python train.py --n_layer=9 --d_model=320 --n_head=5 --n_kv_head=1 --head_dim=64 --d_mlp=1600 --vocab_size=2886 --activation="tanh_gelu" --norm="rmsnorm" --norm_place="pre" --norm_eps=1e-05 --positions="rope" --rope_base=1000000.0 --rope_fraction=1.0 --qk_norm=false --attn_scale=0.125 --bias="none" --tie_embeddings=false --parallel_block=false --init="uniform" --init_std_qkv=0.0267 --init_std_o=0.0267 --init_std_up=0.0267 --init_std_down=0.0 --optimizer="muon_variant" --lr=0.0065 --lr_mult_qkv=0.5 --beta1=0.95 --lr_head=0.00967 --grad_clip=1.0 --warmup_steps=200 --schedule="wsd" --decay_fraction=0.621 --decay_shape="linear" --final_lr_fraction=0.0 --batch_tokens=65536 --seq_len=1024 --doc_mask=true --z_loss=0.0001 --train_tokens=228100000 --steps=3481 --dataset="wikipedia_en"
Each number is 128 + 24 x the weight over its row's rms, rounded and kept within 0 to 255. Layers, rows and columns count from 0. The size above them is the row's rms in percent of the matrix's.

# layer 3 MLP down (transposed), 1600x320, rms 0.0308, rows 977-1029, columns 256-319
size [111  97  97 102 111 101 101 102  96  99 100 102 103 105 100  95 106 104 102 107 107  98 101  99  99  99  99 105 100 111 100 110 100  88 101 113 104 102 104  95  95 102 102  85  99 100  97  99  98 101  99  98  98]
[[124 138  87 112  69 149 126  93 136 164 156 124  91 126 121 120 109 125 117 143 107  67 138 155 112 130 107  90 141 124 129 117 131 109 121 122 149 112 130  98 144 128 124 157  99 163  82 158 106 123  97 173 116 122 160 142 148 137 100 150 134 121 113 118]
 [123 131 120 117 107 112 125 107  67 157 108 152 154 118 104 114 116 130 114 129 117 127 142 158 102 116 132 114 160  99 119 178 118 123 134 127 116 141 119 193  89 129 117 125 108 138 129 135 153 101 126 100 104 128  92 140 151 125 123  84  68 164 108 118]
 [113 114 153  92 173 102 171 113 112 125 123 122  75  91 175 114 114 109 109 131 108 147 127 121 158 134  97 120 144 157 100 112 101 137 128 121 147 128 136 138 166 136 116 134 122 172 115  82 119 165 127  99 121 102 114 119  99  96 145 106 112 106  89 104]
 [136 175 150 131  87  87 125 147 119  90 128 176 105 145  97 122 111 132 159 124 122  99 135 122 138 137  88 132 140 128 141  95 118 113 177 123 143  81 108  96 119 102 116 145  90 195 180 150 144 103  87 126 122 126  93 117 132 138 132 169 167 112 103 133]
 [126 127  80 107 123  83 140 155  87  97 122 146 138 118 129 108 143 154 156 120 163 130 131 120  92  96 106  99 127 123 164 115 119 109 152 132  89  85  94 146 105 181 113 148 106 125 134 134 177 120 128 158 109 130 106 110 126 146 110 151 145 117 138 131]
 [126  87 112 153 184 120 128 176 104 112 106 143  81 106 139 172 150 115 106 141 137 129 122 101 125 135 148 143 129  98 164 127  97 156 103 124 160 135 133 148 115 174 109 140 121 119 116 140 104 131 121 102 104 125 118  99  80 120  96 113 107 163 126 123]
 [150 148 125 118 177 101 127  90 135 109 134  87 110 112 112  95 107 149 159 118  89 103 118 143  83 125  72 144 145 142 133 112 132  73 135 160 119 108 133  92 102 122 127 132 123 118 119 108 167 128  99 156 133 109 145 117 150 119 157  91 149 124 100 129]
 [164 133 124 131 144 101 136 109 147 147 136 153  99 110  63 133 133 196 159  94 109  87 140 156 119 131  94 112 129 117 165 102 177 150 128 153 172 133 123 106 114 135 176 123 144 141 118 157 116 155  95 130 137 155 114 119  90 140  95 151 150 123  89 122]
 [163 139 149 115 122 148 151 115 156 118 120 123 154 127 180 110 194 129 158 127 110 138 108 183 149 117 104 119 117 137 143 148 113  86 175 158 161 122 171 110 102  85 156 142 160 138 130 128 150 120 117  92 121 124 112 131 107 107 146 119 132 120 135 158]
 [139 118 160 136 128 163 132 184 115  82 114 101 136 173 129 130 143 103 149 104 109 107 109 144 104 123 112 161 131 135  98  98 142  70 146 143  78 131 102 164  94  96 105 132  96 156 124 136 144 112 141 121  50 101 131 149 155 126 175 195  96 142 100 130]
 [161 145 162 124 117 149 135 131 150 139 138 154  85 133 139 139  83 150 130 108 145 151 146 147 154 181 147  93 126 131 135 118  66 122 127 102  88 153 141  83 125 130  96  86 150 138 140 154 140 129 133 154 108 143 148 147 171 122  96 155 144 147  79 139]
 [122  70 128 116 107 113 150 115  96 154 165  99 114  92 133 174 100 141 115 105 121 112 103 155 146 123 139 120 132  95 123 114 110 117 136 127 129 137 178 145 128 140 140 134 117 144 115 142 143 144 147 102 136 105  89 112 126 104 106 132 140 125  86 105]
 [120 151 103 138 111 104 148 128 178  88 180  83 163 122 130 115 147 145 124 106  97 145 146 142 127 102  89 120 151 114 126 159 152  98 133 168  98 142 114 166 110 148 116 144 147 153 140 124 112  97 139 107 148 158 141 112  95 130 151  93 142 114 177 129]
 [125 129 102 118 146 125 130 135  71  61 132 137 146 107 101 106  88 109 102 116 123 126 144 106 139 130 120 106 128 163 137 158 163 140 114 163 134 194 113 116 132 130 121 104 130 124 116 122 156 157 152 122 177  93 116 134 131 106  98 145 145 152 117 145]
 [115 113  98 117  87 143 120 128 138 117 137 157 134 133 173 114 125 121 105 146 139 135 113 141 139 133 116 128 118 175 161 129  86 141 127 131 182 113  95 185 157 139 164  95 161 157  91 142  68 137 139 120 173 112 148  83 130 118 124 165 149 115 150 109]
 [124  93 138 147 116 109  94 124 134 121  91 174 174 111 145 145 130 139  52 146 129 117  91 124 149 182 116 163 105 111 140 104 104 131 109 120 124 144 141 109 170 105 124 131 139 147 136  94  98 130 132 155 115 149 133 146 122 156  85  94 135 142 166 130]
 [132 141 107 169 132 102 135 112 156  65 118 140 148  75 132 130 126 103 119  99 130 166 113 128 142  98  95  84 128 166 148 169 131 132 101 106 108 109 138 119 120 155 145 128 123 106 115  77 131 118 140 125 118 138 131 141 140 128 103 142 147 127 150 143]
 [145  98 134 131 140 143 119 138 136 116 130  98 126 124 115 123 106 120 136 126 147 114 118 139 133 134 128 134 119 149 138 124 114 137 173 119 111 136 163 103 115 147 163 124 145 183 144  94 208 113 201 150  98 155 134 105 127 171 151 148 143 135 139 122]
 [103 131 123 172 120 134 113 152 117 113 101 116 128 143 138 126 148 111 143 121 135 155 156 125 141  93 129 120 127 109 116 157 122 133 119 128 128  89 142 135 164 105 140 118 129 142 121  88 167 120 150 119 121 149 125 118 127 131 106 137  68 121 119 103]
 [130 138 142 133 138 177 123 112 106 103 117 113 154 125  99 117 105 114 134 128 113 159  86 139 100 142 134 134 119  94 116 132 129 112 148 114  67 119 175  89 141 131  84  98 102 105 164 149 109 148 137  82 144 132  85 114 130 146 185 151 156  96 156 171]
 [139  99 125 133 168  95 168 118 133 159 128 132  79 144 145 119 135 101 148 105 152 122 126 140  96  95 157 143  96 146 125 151 128 189 110 113 108 111  94 143  88 136 104 151 121 132 176 108 116 108 110 128 144  97 156 176 121 144  97 149 200 119 155 111]
 [156 139 104  97  91 126 167 125 111 113 130 110  89 147 154 110 135  99 133 118 139 118 116  95 177 147  97 151 123 142 158 109 129 106 123 126 141 134 145  89 118 132 137 106 145 114 143 131 132 141 125  97  83 174 174 123 109 147 125 101  82 149  94 133]
 [152 139 131  76 154 127 125 117 151 123 130 114 134 141 139  98 147 119 158 107 118 110 155 124 114  98 158 175  91 130 106 165 127 115 133 131 183 147 126 125 121 132  89 114 128 105 154 120  84 118 155 139 152 106 132 139 121 142 127  96 137 111 169 131]
 [128 128 144 168 101 110 113 126 138 129  95  82 149 151  97 142 142  97 133  91 153 134 146 110 131  91 172 126  85 130 103 108 134 147  71 130 107 115 143 116 126 173 123 143 113 191 115  74 124 119 133 119 123  77 120 143 164 120 174 141 141  61 145 123]
 [160 142 103  83 125 146 118 148 184 108 129 143 122 110 148 123 107 159 139 131 143 127 143 124 133 105 153 100  56 143  88 141 137 156  81 155 160 103  98  81 110  94 149 143 127 101 110 142 135 107  77  99 164 111 148 117 110 132 144 102 116 138 163  84]
 [114 126 117  98 141 125 123 164  93 123  91 121  93 130 121 139 195 141 118 131 119 124 137 108 102 118  95 135 125 161  89 144 117 127 117 137 106  88  79 123 142  75 156 125 152 144 135 158 144 125 135 172 121 122 126 113 158 156  84 115 123 143 140 134]
 [120 100 113 166 133 109 139  83 117  74 161 135 112 128 149 131 148 106 113 163 135 101 126  89 141 112 139 135 133 152 130 135 142 126 119 124 135 139 140 160 130 149 125  79 134 109 129 130 119 131 146 133 119 138 114 150 146 125 108 101 162 159 130 143]
 [145  97 123 123 148 170 161 162 119 159  53 149 113 100  88 117 104  79  85 143 149 166 167 114 144 106 117 138 134 100 115 138 137  78 125 131 104 110 154 156 150 110 120 147 101 142 103 136 156 119 125 142 107 132 142 139 114 153 145 127 112 140 137 134]
 [108 125 160 125 127  93 140  86 104 127  93 123 129 113 168 114 152 126 137  66 125 124 109 115 118 113 141 140 124 123 138 123 119 143 157 153 104 100  97 117 130 102 156 135  61 132 131 106 122  93 163 101 156 158 139  99 141 113 119 129 127 113 108 111]
 [125  98 101 118 138 153 161 153 136 114  79 136  88 171 124  93 121 109  97 160 109 124 143 148 115 140 134  93 109 155  95 113 112 127 117 171 167 152 171 152 141 143 111 144 139  97  95 135  99 134  99 121 103 145 147 117 104 143 145 128 137 132  91 154]
 [116  82 103 156 147 157 112 110 161 147 127 181 134 174 160  86  93 113 117 129  87  83  39 111 145 155 166 131 104 148 131 146  72 135 137 177 109 160 126 154 137 111 146 127  92 157 115 140 142 130 149 121 114 159 132 143 108 172 151 147 119  78 148 130]
 [120  77 100 165 135 148 109 165 132 134 141 144 112 118 133  75 156 104 145 108  91 123  87  80 183 125 160  70  87 122 118 128 102  97 127 150 149 108 175 144  97 111 130 133  92 123 102 134 118  93 159 129 109  72 117 115 128 164 108 119 161 128 120 155]
 [ 69  95 150  86 129 158 190 137  94 159 116 102 103 130 118 120  94 167 114 141 106  76 141 120 150 153 114 152 159  95 170 128  75 131 142 125 133 160 102 130 138 144 122 153 128 125 111  92 141  93 145 143 150 180  90 124 100  87 122 143  98 117  68 132]
 [177 144 147 144 135 101 101 143 130 186 134 127 126 131  92 126 149 153 157 150 135 124 128 120 158 120 116  97 105 155 112 163 153 122  68 122 125 135 120 151 157 127  99 107 143 130  87  90 135 116  99 112 118  96 123 104 144 127 105 141 145 127 102 113]
 [132  94 142 140 126 167 128 150 120 145 124 140 134 102 146 136 114 134 134 159  97  88 162 119 115  72 125 176  97 157 114 108 133 100 144 143 159 130 105 110 153 124 101 137 138 114 122 141 155 126 102 145 113 126 141 110 108 161 121 149  66 127 169 135]
 [131 135  79 119 177 149 104 112 159 127 161 165 128 121 142 138 133 102 148 118 168 169 120 115 152 136 118  99  80 125 102 143  99 121 179 172 114 154 114 106 132 163 107 165 157  88 121 152 144 149 171 126 118 130 150 143 164 127 102 164 107 164 152  84]
 [155 133 130 168 123 158 122 136 135 151 128 100 148 138 113 172 111 129 141  90 121 149 146 138 105 124 150 149 128 132 107 125 124 106 162 105 150 118 109 164 145 122 162 117 105 145 114 135 163 149 149 139 136 119 132 108 140 124  68 130 124 116 108 136]
 [125 149  99 120 166 140 135 118 110 118 152 113 120  87 116 164 139  99 164 120 119 107 109  82  92  89 124  66 119  94  95 134 147 120  58 114 126 109 101 120 125 179 134 120 132 156 137  84 128 139 119 118 145 154 119  93 128 123 113 135 113 131  75 101]
 [127 129 120 101 123 138 117 114 124 171 155 121 126 120 117  59 102 136 127 126 140 112 155 116 139 125 142 111 100 109  85 130 155  92 141 110 130 179 104 145 130 165 135 161 161 134 122  73 122 155 107 147 119  91  70 124 137 139 120 136 150 119 137 145]
 [147 105 100 162 131 126 123 135 125 122  93 144 175 123 136 138 137 129 114 110 129 133 125 156 136 127 112  93 129  98  69 142 140 110 124 121  99 129 127 159 147 120  94 103 143 134 111 104 171 131  92 114  93 152 128 169 106 144  99 131 118 142 124 104]
 [144  92 113 156 137 112 139 112 107 166 112 154 121 105 119 126 126 114  58 134 167 111 124 116 132 148 148 163 137 116 133 146 114 122 120 165 117 193 161 106 130 125 130 154 122 136 129 149 147 164 113 113 112 152 145 137 137 107 147  93 100 139 133 122]
 [145 148 157 124 109 159 115 161 156 147 142 112 133 118  84 106 145 145 142 135 149 142 175 147 182 106 137 136 121 130 142 133 135 133 170 164 140 117 119 105 146 126 135 130 138 125 111 142 129 125 152 157  86 149 136 163 150 135 131 132 174 136 156 135]
 [ 95  97 100 114 137 115 166 122 135 137 123 117  99  89 114 134  95 113 114 130 156 178 131 116 155 118 138 165 172 133 116 106 129 159 132 122 122 139  83 148 146 160 135  95 162 131 117 134 147 125 155 140 137 134  68 119 120 147 130 158 142  52 133  68]
 [138 163 204 130 118 119 132  90  92 125 148 146 149 112 129 151 123 151 116 122 134 145 162 102 103 130 155 135 128 148 133 114 159 136 130  80 142 144 122 109 119 153 135 133 107 116 118 145 151 145 110 133  92 159 160  84  89 112 160 157 145 155 111 146]
 [132 137  97 124 126 143 104 146 137  72 147 109 116 112 109 135 146 107 131 116 116 142 102 119 141 125 137 114 121 145 110 137  86 160 147 122 129 129 143 150 146 131 139 138 147 137 124 153 143 158 161 106 151 128 134 129  89 129 122 101 119 125 162 141]
 [123  97 112 127 123 151 101 102 171 145 126 175  99 118 124 155 131 103 126 143 122 122 134 138 120 125 136 118 137 136 126 141 133 160 116 121 111  87 144 135 143 144 132 104 136  97 129 154 151 134 104 186 134 166 120 139 150 119 125 140 136 122  96 127]
 [122 146  78 128 102 113 127 150 125 142 161 116  95 146  79 108 129 135 146 159 124 112  87 149  99 102 120 140 175 166 135 164 126 124 134 167  80 155 146 151 164 122 144 114  91 136 120 154 131 125 142 162 126 113  89 150 214 109  85 135 127 154 148 119]
 [153 111  79 139 137 128 111 112 128 127 122 146 148 148 137 123  86 143 168 144 119 144 111 144 125 116 119 147 147 109 147 157 105 156 152 162  98 121 145 141 110 115 100 103 105  96 108 142 139 143 110 135 174 161 132 181 117 111 186 122 126  92 144 105]
 [102 103 110 111 130 111 161  99 142 119  94 135 102 148 118 136 158 117 131 147 108 138 146 150 140 143 124 106 123 153 123 110 142 128 111 149 164  84 176 101 137 106  84 122 142 148 156  97  96 110 137 129 142 132 135 133 147 126 121 167 133 141 131  99]
 [128 129 157 107 141  84 142 128 157 120  94 139  89 140  79 128  98 159 167 140 115 124 107 130 144 147 113 154 175 159 129 134  98 107 174 118 154 147 139 110 161 115 175 143 154 144 128  97 161 166 140 153 100 144 106 133 124  97 125 133 132 149 119 133]
 [107 111 135 108  81 156 140 123 117 150 118 132 125 152 112 149 121 133 155 154 121 139 153 112 130 148 114  95 144 143 133 118 130 141  93  88 118 127 123 117 108 138 160 129 111 165 109 122 149 113 114 107 126 110 164  99 178  91  97 106  96 124 108 179]
 [165  92 150 130 145 128 124 138  96 122 130 163 114 141  87 149 126 157 119  95 178  95 115 107 163  90 132 105 128 128 138 106 132 147 114 105 145 155 169 151  93 119 129 132 164 107 124 123 147 144 123  98 175 130 125 122 144 134 127 172 188 129 120 140]
 [140 134 115 137 128 139 151 111 122 131 148 153  91 164 150 105 126  77 124 115 167 136 123 105 125 112 158 108  99 127 112 155 138 124 166 107 107 115  91 164  98 159 131 123 162 151 153 157 145 130 148  42 101 112  57 112 137 127 146 131 164 149 176 142]]
# layer 3 MLP up, 1600x320, rms 0.0733, rows 978-1029, columns 256-319
size [100  98 100 111  99  99  98  97 105  97 103  96 103 103 100 105 103 107 102 103  99 106  92 102  97  98 103 102 105 101 100 102  88  98 107 107 102 104  97  96 101 103  93  95 100  99  96  98 108  96  99  97]
[[147 124 156 124 117 107 128 149 206 113 140  94  85 153 156 125 134 118 117 141 124 140 115  95 155 114 127 106  98 148 145  65 127 122 106 130 120 132 161  82 150 174 134 121 152  93 119 122 114 130 157 166 164 112 128 119 121 125 133 166 163 125 152 113]
 [133 160 106 149  85 126 106 113 123 143 169 136 157 148  78 120 136 142 105 132 119 105 143 129 137 111 132 148 107 149 166 139 156 136 111 123 120 122 116 134 109 124 149 119 112  94 151 154 117 127 176 134 155 153 151 159 141 166 117 155 158 164 148 139]
 [140  78 147 139 183 166 127 102 150 164 138 115 129  95 111 139 104 137 120 187 133 121 133 119 122 152 125 114  99 138  98 154 133 110 105 135  81 139 167 130 117 128 159  88 128 105  85  84 133 175 147 129 106 110 134 179 108 115 146 117 122 169 131 152]
 [177 126 175 121 135 129 115  85 153 147 114 120  75 100 118  96  98 121 115 106 113 147 134 150 112 200 163 144 116 142  79 100 152 121 127 150 174 162 139 150 110  82 122 168 134 111 116  96  72 100 146 157 123 114 147 136 158 103 135 118 142 185 123 121]
 [119 174 153 156  91 105 169 123 113 135  99 148 176 184  96 155 108 138 158 147 130  99 129 125 148 131 115 124 132 134  86 129 117 115 140 151  88 100 145 103 144 121 124 123 116 143  93 107 171  96 155 192 167 121 117 126 128 147 148 104 157  97 146 169]
 [125  95 104 127  96 135 144 164 117 119 149 126 123 107 133 123 146 130 112 114 185 134 112 101 174 125 163  80  99 135 113 134 145 136 108 121 106 128 134 166 167 171 102 141 143 122  96 105 105 121 149 128 110 115 114 145 114 149 135 171 126 118 145  71]
 [127 147 123 113 102 132 140 103 103 123 173 129 119 143 151 121 129  97 137 168 156 158 144 106 134 162 122 140 121  89 109 128 116 115 121  97 105 118 170 135 169 109 114  77 133 101 118 160 136 105 115 120 115 102 139 164 152 121 157  94 149 123 142 148]
 [123 107 135 154 143  70 116  99 108 153 146 123 111 118  89  99  91 102  89 136 141 125 163  91 125 154 131 144 112 154 119 139 141 146 108  81 117  94 107 180 149 149 125 133 117 151 114 127  77 163 159 145 133 138 126 106 146 157 118 139  96 126 117  86]
 [120 162  83 118 130 134 137  79 130 144 190 188 129 118 130 108 114 121  95 157 151 133 151 138 149 135 107 115 121 156 137 141  95 156 150 100 177 142 134 117 177 160 171 115 145 116 142 116 123 155 108 125 179 148 103 108  91 133  90  96 176 112 150 122]
 [143 105 110 132  72 101 117 139 100 123 109 103 145 109 132  99 166  99 115 148 114 110 113 114 114  79 112 128 154 142 133  94 156 140 133 171 142 138 133 147 134 109 137 165  94 134 114 109 108 135 151 145 137 130 153 128  62 143 138 112 112 137 147 115]
 [134 212 145 128 117 142 117 152 152 108 124 166 140 165 159  86 144  96 129 168 111 132 156 141 138 151 118 133 124 145 137 114 157 187 129 115 155 136 108 119 118 139 125 138 132  92 106 136 130 119 125 159 110 104 123 128 121 155 151 110  96 131 161 137]
 [137 138 122 118 115 133 167 140 107 164 128  78 134 148 173 141 124 120 174 143 104 133 136 112 156 135 132 135 118 113 145  88 118 122  93 120 122 127 165 103 123 126 125 101 123  95 131 119 117 128 143 145  80 109 139 111 148 152 109 129 114 128  72 115]
 [100 176 157 169 101 146 134 127 139 161 117 159 111 159 151 159 143 134 101 114 165 134 141 127 111 103 123 141 122  89 110 134 114 116 135  87 128  93 120 132 165 136 143 159 130 148 101 147 104 116 125 144 143 137 114 132 132 130 144 119 116  80 154 116]
 [158 103 132 146 182 136 163 102 119 141 114  96 102 127 109 119 121 143 166 122 109 128 122 131  96 109 145 134 128  87 102 133 136 105 140 131  84 149 176  85  97 125 115 151 100 128 135 119 148 109  99 151 105 141  97 170 115 163 149 101 107 107 123 145]
 [107 154 149 118 160 120 141 150 111  98 150 138 120 168 143 151 131  98 203  88 143 147 171 151 133 121 147  89 156 125 124 119 133 128 161 129 124  91 112 133  83 120 111 115 172 125 175 174 174 122 103 107 147 116 100 126 118 131 142 144 119 128  98 146]
 [131 129 131 123 115 171 118 132  83 186 131  87 115 173 131 124 132 154 129 193 137  91 153 136 133 141 129 138  86  74 116 137 126  93 161 148 167 152 109 129 142 128 130 137 115 149 138 140  98 175 131 140 148  94 147 113 131 131 137 120 116 125 114 116]
 [113 136  99 104  92 139 144 144 113 145 112 173  65 151 118  73 108 131 125 178 146 162 124 114 126 118 163 147 109 121 120 134 126 149 118 185 157 177  91 118 132 141  97 130  85 112 103 147 103 119 103 115 137 140 119 129 135 162  99 138 125 112 155 141]
 [139 111  93 110 160 145 157 128  90 159 181 125 114 106 141 144 114 127 138 147 160 122 130 135 116 162  92 158 136 157 147 110 166 113 151 135 193 164 125 109 116 138 152 140 113 106 154 175  91 140 125 135 141 138 151 130 101 120 121 115 170 152 144 141]
 [167 121 157 152  89 102 149 148 124 171 158 159 120 137  61 154 153  90 144  95 116 117 160 106 125 113 134 146 120 103 103 145 105 117  75 167 177 132 112 130  87 130 158 123 140 169  95 127 128 133 120 142 122 111 146 158 103 111 100 134 148 151 144 102]
 [ 92 181 137 138 145 153  89 145 141  95 107 103 161 115 122 159  65 149 114 125 118 136 133 147 163 153 106 101 174 108 116 127  90 116 122 142 110 152 150 108 147 126 142 113 116 116 122 114 151 135 136 113 106 121  89 105 153 100 179 114  94 150 124 153]
 [108 127 110 148 159 150 120  82 138 137 129 140 151 117  72 132 121 141 131 139 142 137 140 145 100 126 160 110 122 116 129 124 148 147 154 134 112  98 134 195 120  91 135 133 137 148 118 136 138 132 131 180 145  63  79 156 147 122 145 149 176 110 168 126]
 [144 116 150 147 116 118 141 152 129 139 129 154 117  99 138 147 104 149 116 160 112 134 103 152 142 184  76 119 149  99 131 134 153 134 147 100  60 115 112 151 113 114 165 128 123 170 143  97 159 132 109 106  95 122 116 119 144 111 158 164 135 114  69 157]
 [145 136 100 108 139 170 158 149 117 120 163 151 128 120 133 115 102 134 105 194 137 130 104 162 101 146  92 139 130 131 138 150 152 125 142 144 103 131 121 163 135 103 130 111 153  80 177 157 128 150 140 123 130 185 134  98  99 136  78 124 126 159 117 145]
 [ 81  93 125 197 137  94 112 117 121 109 139 108 139 131 152 107 132 105 122 126  94 145  89 129 122 118 155 140 157 117 148 136 133 133 162 123 128 171 164 170 127 151 104 123 143 129 124 116 141 156 165 128 139 154 125 164 171  98 137 129 129 140 120 146]
 [123 117 105 159 143  95 125 109 146 119 143 112 117 117 129  99  83 138 106 135 140 119 117 168 111 139 152 108 134 121 136 108  92 117 149  84 117 178 151 140 117 161 111 119 118 114 122 121 134 121 137 118 125  97 138 157  96 103 162 127 131 139 106 153]
 [118 201 114 126 129 103 137 175 177 168  83 107 118 120 137 114 129 156 158 126 115 166 133 128  99 148 133 125 126 121 117  95 145 117 164 112 174 127 129 118 141  98 137 148 110 114 128 124 135 154 120 126 120 102 116 145 129 102 122 145 101 110 107 102]
 [140 148 116 115 102  96 122 106 169 132 162 130 136 157 138 144 150 151 158 120  82 116 132 118 114 140 113 147 135 161 117  91 147 142 122 132 119 134 140 147 124 126 118 103 121  75 130 145 135 125 137 123 160 111 117 111 144 130 107 147 140  98 105 115]
 [156 129 107 115 172 135 142 135 161 120 121 155 136 110  98 168 125 122  96 159 112 117 150 127 121 122 127  80 147 120 102 158 140  77 119 136  84 133 154  99 117 144  99 137 168 127 103 171 142 148 103 124 104 108 176 145 121 135 160 137 155 150 169 134]
 [ 95 148 125 116 111 160  98 125 129 141 150 119 109 117 127 133 130 137 142 120 136 139 124 100 174 135 138 159 133 139 145 144 116 114 174 118 117 115  93 113 112 112 127 124  95 132 171  93 159 138 159 134 153  91 136 132 157  77  84 112 116  75 132 142]
 [123 183 152 103 166 119 147 112 117 109 105 114  96  97  79 161 117 111 128 164 164 182 176 123 133 101 104 142 129 120 105 147 154 112  96 109 124 107 152  78 145 177 110 153 195 109 132  91 106 125  98 108 138  89 105 118 141  97 159 104 146 133 101 135]
 [ 91 153 129 109 154 166 140 108 119 136  79 128 118 151 133 175 115 166 121  94 106 120 170 161 103  97 149 143 138 100 158 164 133 161 137 137 103 145 123 118 162 141 137  99 120 144 133 107 177 135 155 171 170 170 162 143 118 129 123 161 109 110 151 114]
 [175 161 137 183 141 153 115 112 148  95 133 166 158 114 132 134 170 113 130 146 143 192 123 133 152  93 114 131  95 133 113  79 163 160  78 139 132 122 152 137 112 140 113 107 126 111 126 122 130 169 117 102 106  69 160 138 135 172 116 112 146 153 141  94]
 [ 78 116 122  84 116 148 160 130 106 102 123 156 126 122 164 125 122 102 113 137 113 122 143 150  94 126 125 143 178 100 159 119  90 112 198 163 138 132 142 132 149 126 144 135 119 134 147 142 124 124 132 140 166 132 147 158 144 113 145 115 127 122 163 137]
 [ 87 134 135 127 146 143 100 117 147 137  89 102 101 152 123 135 170 129 108  55 145 167 104 129 102 155 123 125 161  99 131 144 155 163 152 104  91 153 175 132 134 135 150 149 127 142 119 108 112 132 151  81 145 123 150 125 161  83 123 121 130 105 108 110]
 [100  74 149 129  85 149 129 137 126 167 120 126  86 122 133 127 123 116 129 100 107 121 130 115  96 159 109 187 162 156 121 103  88 169  87  97 161  54 112  93 132  98 161  97  98 124 149 102 136 150 135 147 108 111 144 149 110 113 190 138 108 121 116 129]
 [103 123 112 108 120 104 143 114 130  78 126 147  99 124 109  86 131  98 113 127 142 127 121 110 124 131 103 117 107 142 115 113 147 137  62 164 135 186 158  93  98 114  90 145  72  85 148 130 106 152 116 118 116 140 107 124 133 106 146 112 123 132 151 134]
 [126 124 160 139  84 139 102 138 131 137 119 107 122 139 132 123 130 155 109 138 146 159 134 193 137 189 130 172 147 148 178 134 130 110 191 125 142 108 144 126 135 108 145 162 108 102 126 159 148  84 164 146 135 132 117 159  94 146 123 132 141 116 171 142]
 [102 119 125 155 158 110 145 125 105  87 104 127 110  94 122 135 143 113 117 133  96 110 107 125 136  89 139 150 149 125 141 140 133 167 133 113 143 102 189 130  82  90 166  90 147  94 172 173 148 130 127  92 132 153 168 117 137 128 165  96 139 155 112 113]
 [141 139 133  89  95 149 118 109 123 123 160 161  82 133 125  96 123 103 136 135 126 164 156 108 120 124 158 160 125 166 164 132 116 167 128 128 152 138 143  93 109 133 131 135 131 129 133 118  82 144 129 142 183 111 140  94 145 142 154 142 121 143 126 140]
 [ 50 177 113 100 109 133 120 127 148 123 130 128 103 182 153 151 134 143 168 155 102 171 159 135 118 113  88  85 132 128 109 115 129 140 151 103 144  79 109 162 132 106 131  98 125 124 105  86  86  83 152 146 144  99 137 111 127 135 106 157 151 112 119 134]
 [124 124 108 153 158 123 135 105 118 102 118 159 116 163 170 132 130 101 100 124 100 132 110 149 117 123 154  58 139 121 114 168 109 152  82 102 140 155 112 132 119 125 113 139 160 135 150  91 126 155 105 105 171 127 144  84 111 128  91 185  96  79  74 160]
 [164 145 120 149 114 144 101 137 124 131 104 123 118 160 140  94 126 151 138 119 113  67 139 119 132 133 149  89  70 106 110 127 155 123  99 123 132 110 176 122 106 121 117 166 126 122 135 131 136 117 131 100  89  97 204 124 116 126 136 145 125 205 152 197]
 [138 112  53 147 139 149  96 156 147 139 139 120  83 131 129 111 127 106 145 117 115  93  64 117 154 117 125 137 130 130 110 163 104 125 131 135 126 118 120 157 151 105 111 121 165 113 109 124 105 111 136 116 154 120 105 149 156 144 117 124 133 115 142 124]
 [125 130 147 109 128 119 161 104 128 143  65 147 124 130 136 143  88 147 138 122 130 124 126 149 106 137 105 144 144  74 121 138 149 108 117 140 136 107 109 115 124  98 121 116  92 134 153  88 135 118 113 164 125 172 127 102 142  99 133 153 108 132  98 122]
 [150 134 115 105 148 134 128 136  96 129 130 153 133 149 129 114 168 145 130 142 142 172 117 104 124 117 150 136 121  75 116  97 161  90 137 127 175 169 135 165 111 133 104 109  96 124 138  80 150 149 128  97 137  85 123 134 141 139  97 116 131 151 124 169]
 [115 133 149 126 144 105 125 108  98 116 104 156 166 150 160 162 157 139 107 157 145 132 171 103 156 141 118 120  83 110 133 126  99 153 148 151 183 120  92  99  94 147 121 128 157 104 141 126  97 151 111 125 109 106 164  76  80 151 130 135 153  89 114 169]
 [ 55 151 177 115  95 104  94 133 132 158 123 107 125 122 121 101 165 110 124 107 156 128 148 103 146 116 177 120 104 105 118 106 161 123 111 116 144 154 100 138 141 163 128 184 103 109 140  99 101 132 153  74 119  99 146 102 164 125  99 116 107 185 111 152]
 [151 110 159 180 150 134 106 113 130 143 155 130 153 106 119 129  52 181 134 149 145 128 129 123 114 106 113 166 145 136  87 153 146 167 121  86 116 135 129 149 141 161 170 150 124 135 116 139 157 108 141 131 127 148 114 108 127 138 128 114 124 162 120 162]
 [185 114 111 138 140 172 110 153  98 134 137 106  81 103 129 115 157  93 114 120 124 154 121 100 111  81 182 105 128 112 133 139 155 180 120 156 125 147 128  86  77 163  71 128 108 126 129 124 114 137 110  91 121 125 121 117 131 165  97 148 159 150  90 125]
 [103 141 126 145 173  93 159 106 175 116 115 101 124 112 142 132  94 121 107  91 101  96 117 143 109 136 117 104 107 125 112 123 122 129  72 151 129 152 122 106 146 124 129 115 123 124 137 165 130 123 122 130 158 158 160 173 104 109 169 155 146 174 113 104]
 [115 154 105 139 134 134 115 118 148 163 112 115 152 125 155  97 117 137 142 207  78 160 147 166 112 160 106 114 124  90 111 133 134 148 151 143 120 128 107 110 191 150 125 143 121 123 119  85 113 116 124 163  91 113 155 137 108 124 151 114 135  91 105 135]
 [104 123 102  94 132 127 148 174 153 114 113 117 119 133 127 167 163 165 139 126 122  93 142 137 146 113 100 141 152 130 118  72 132 136 100 180 162 187 129  97 139 106  98 117 101 115  96 118  87 121 109 169 152 120 184 145 136 104 100 127 103 104  81 124]]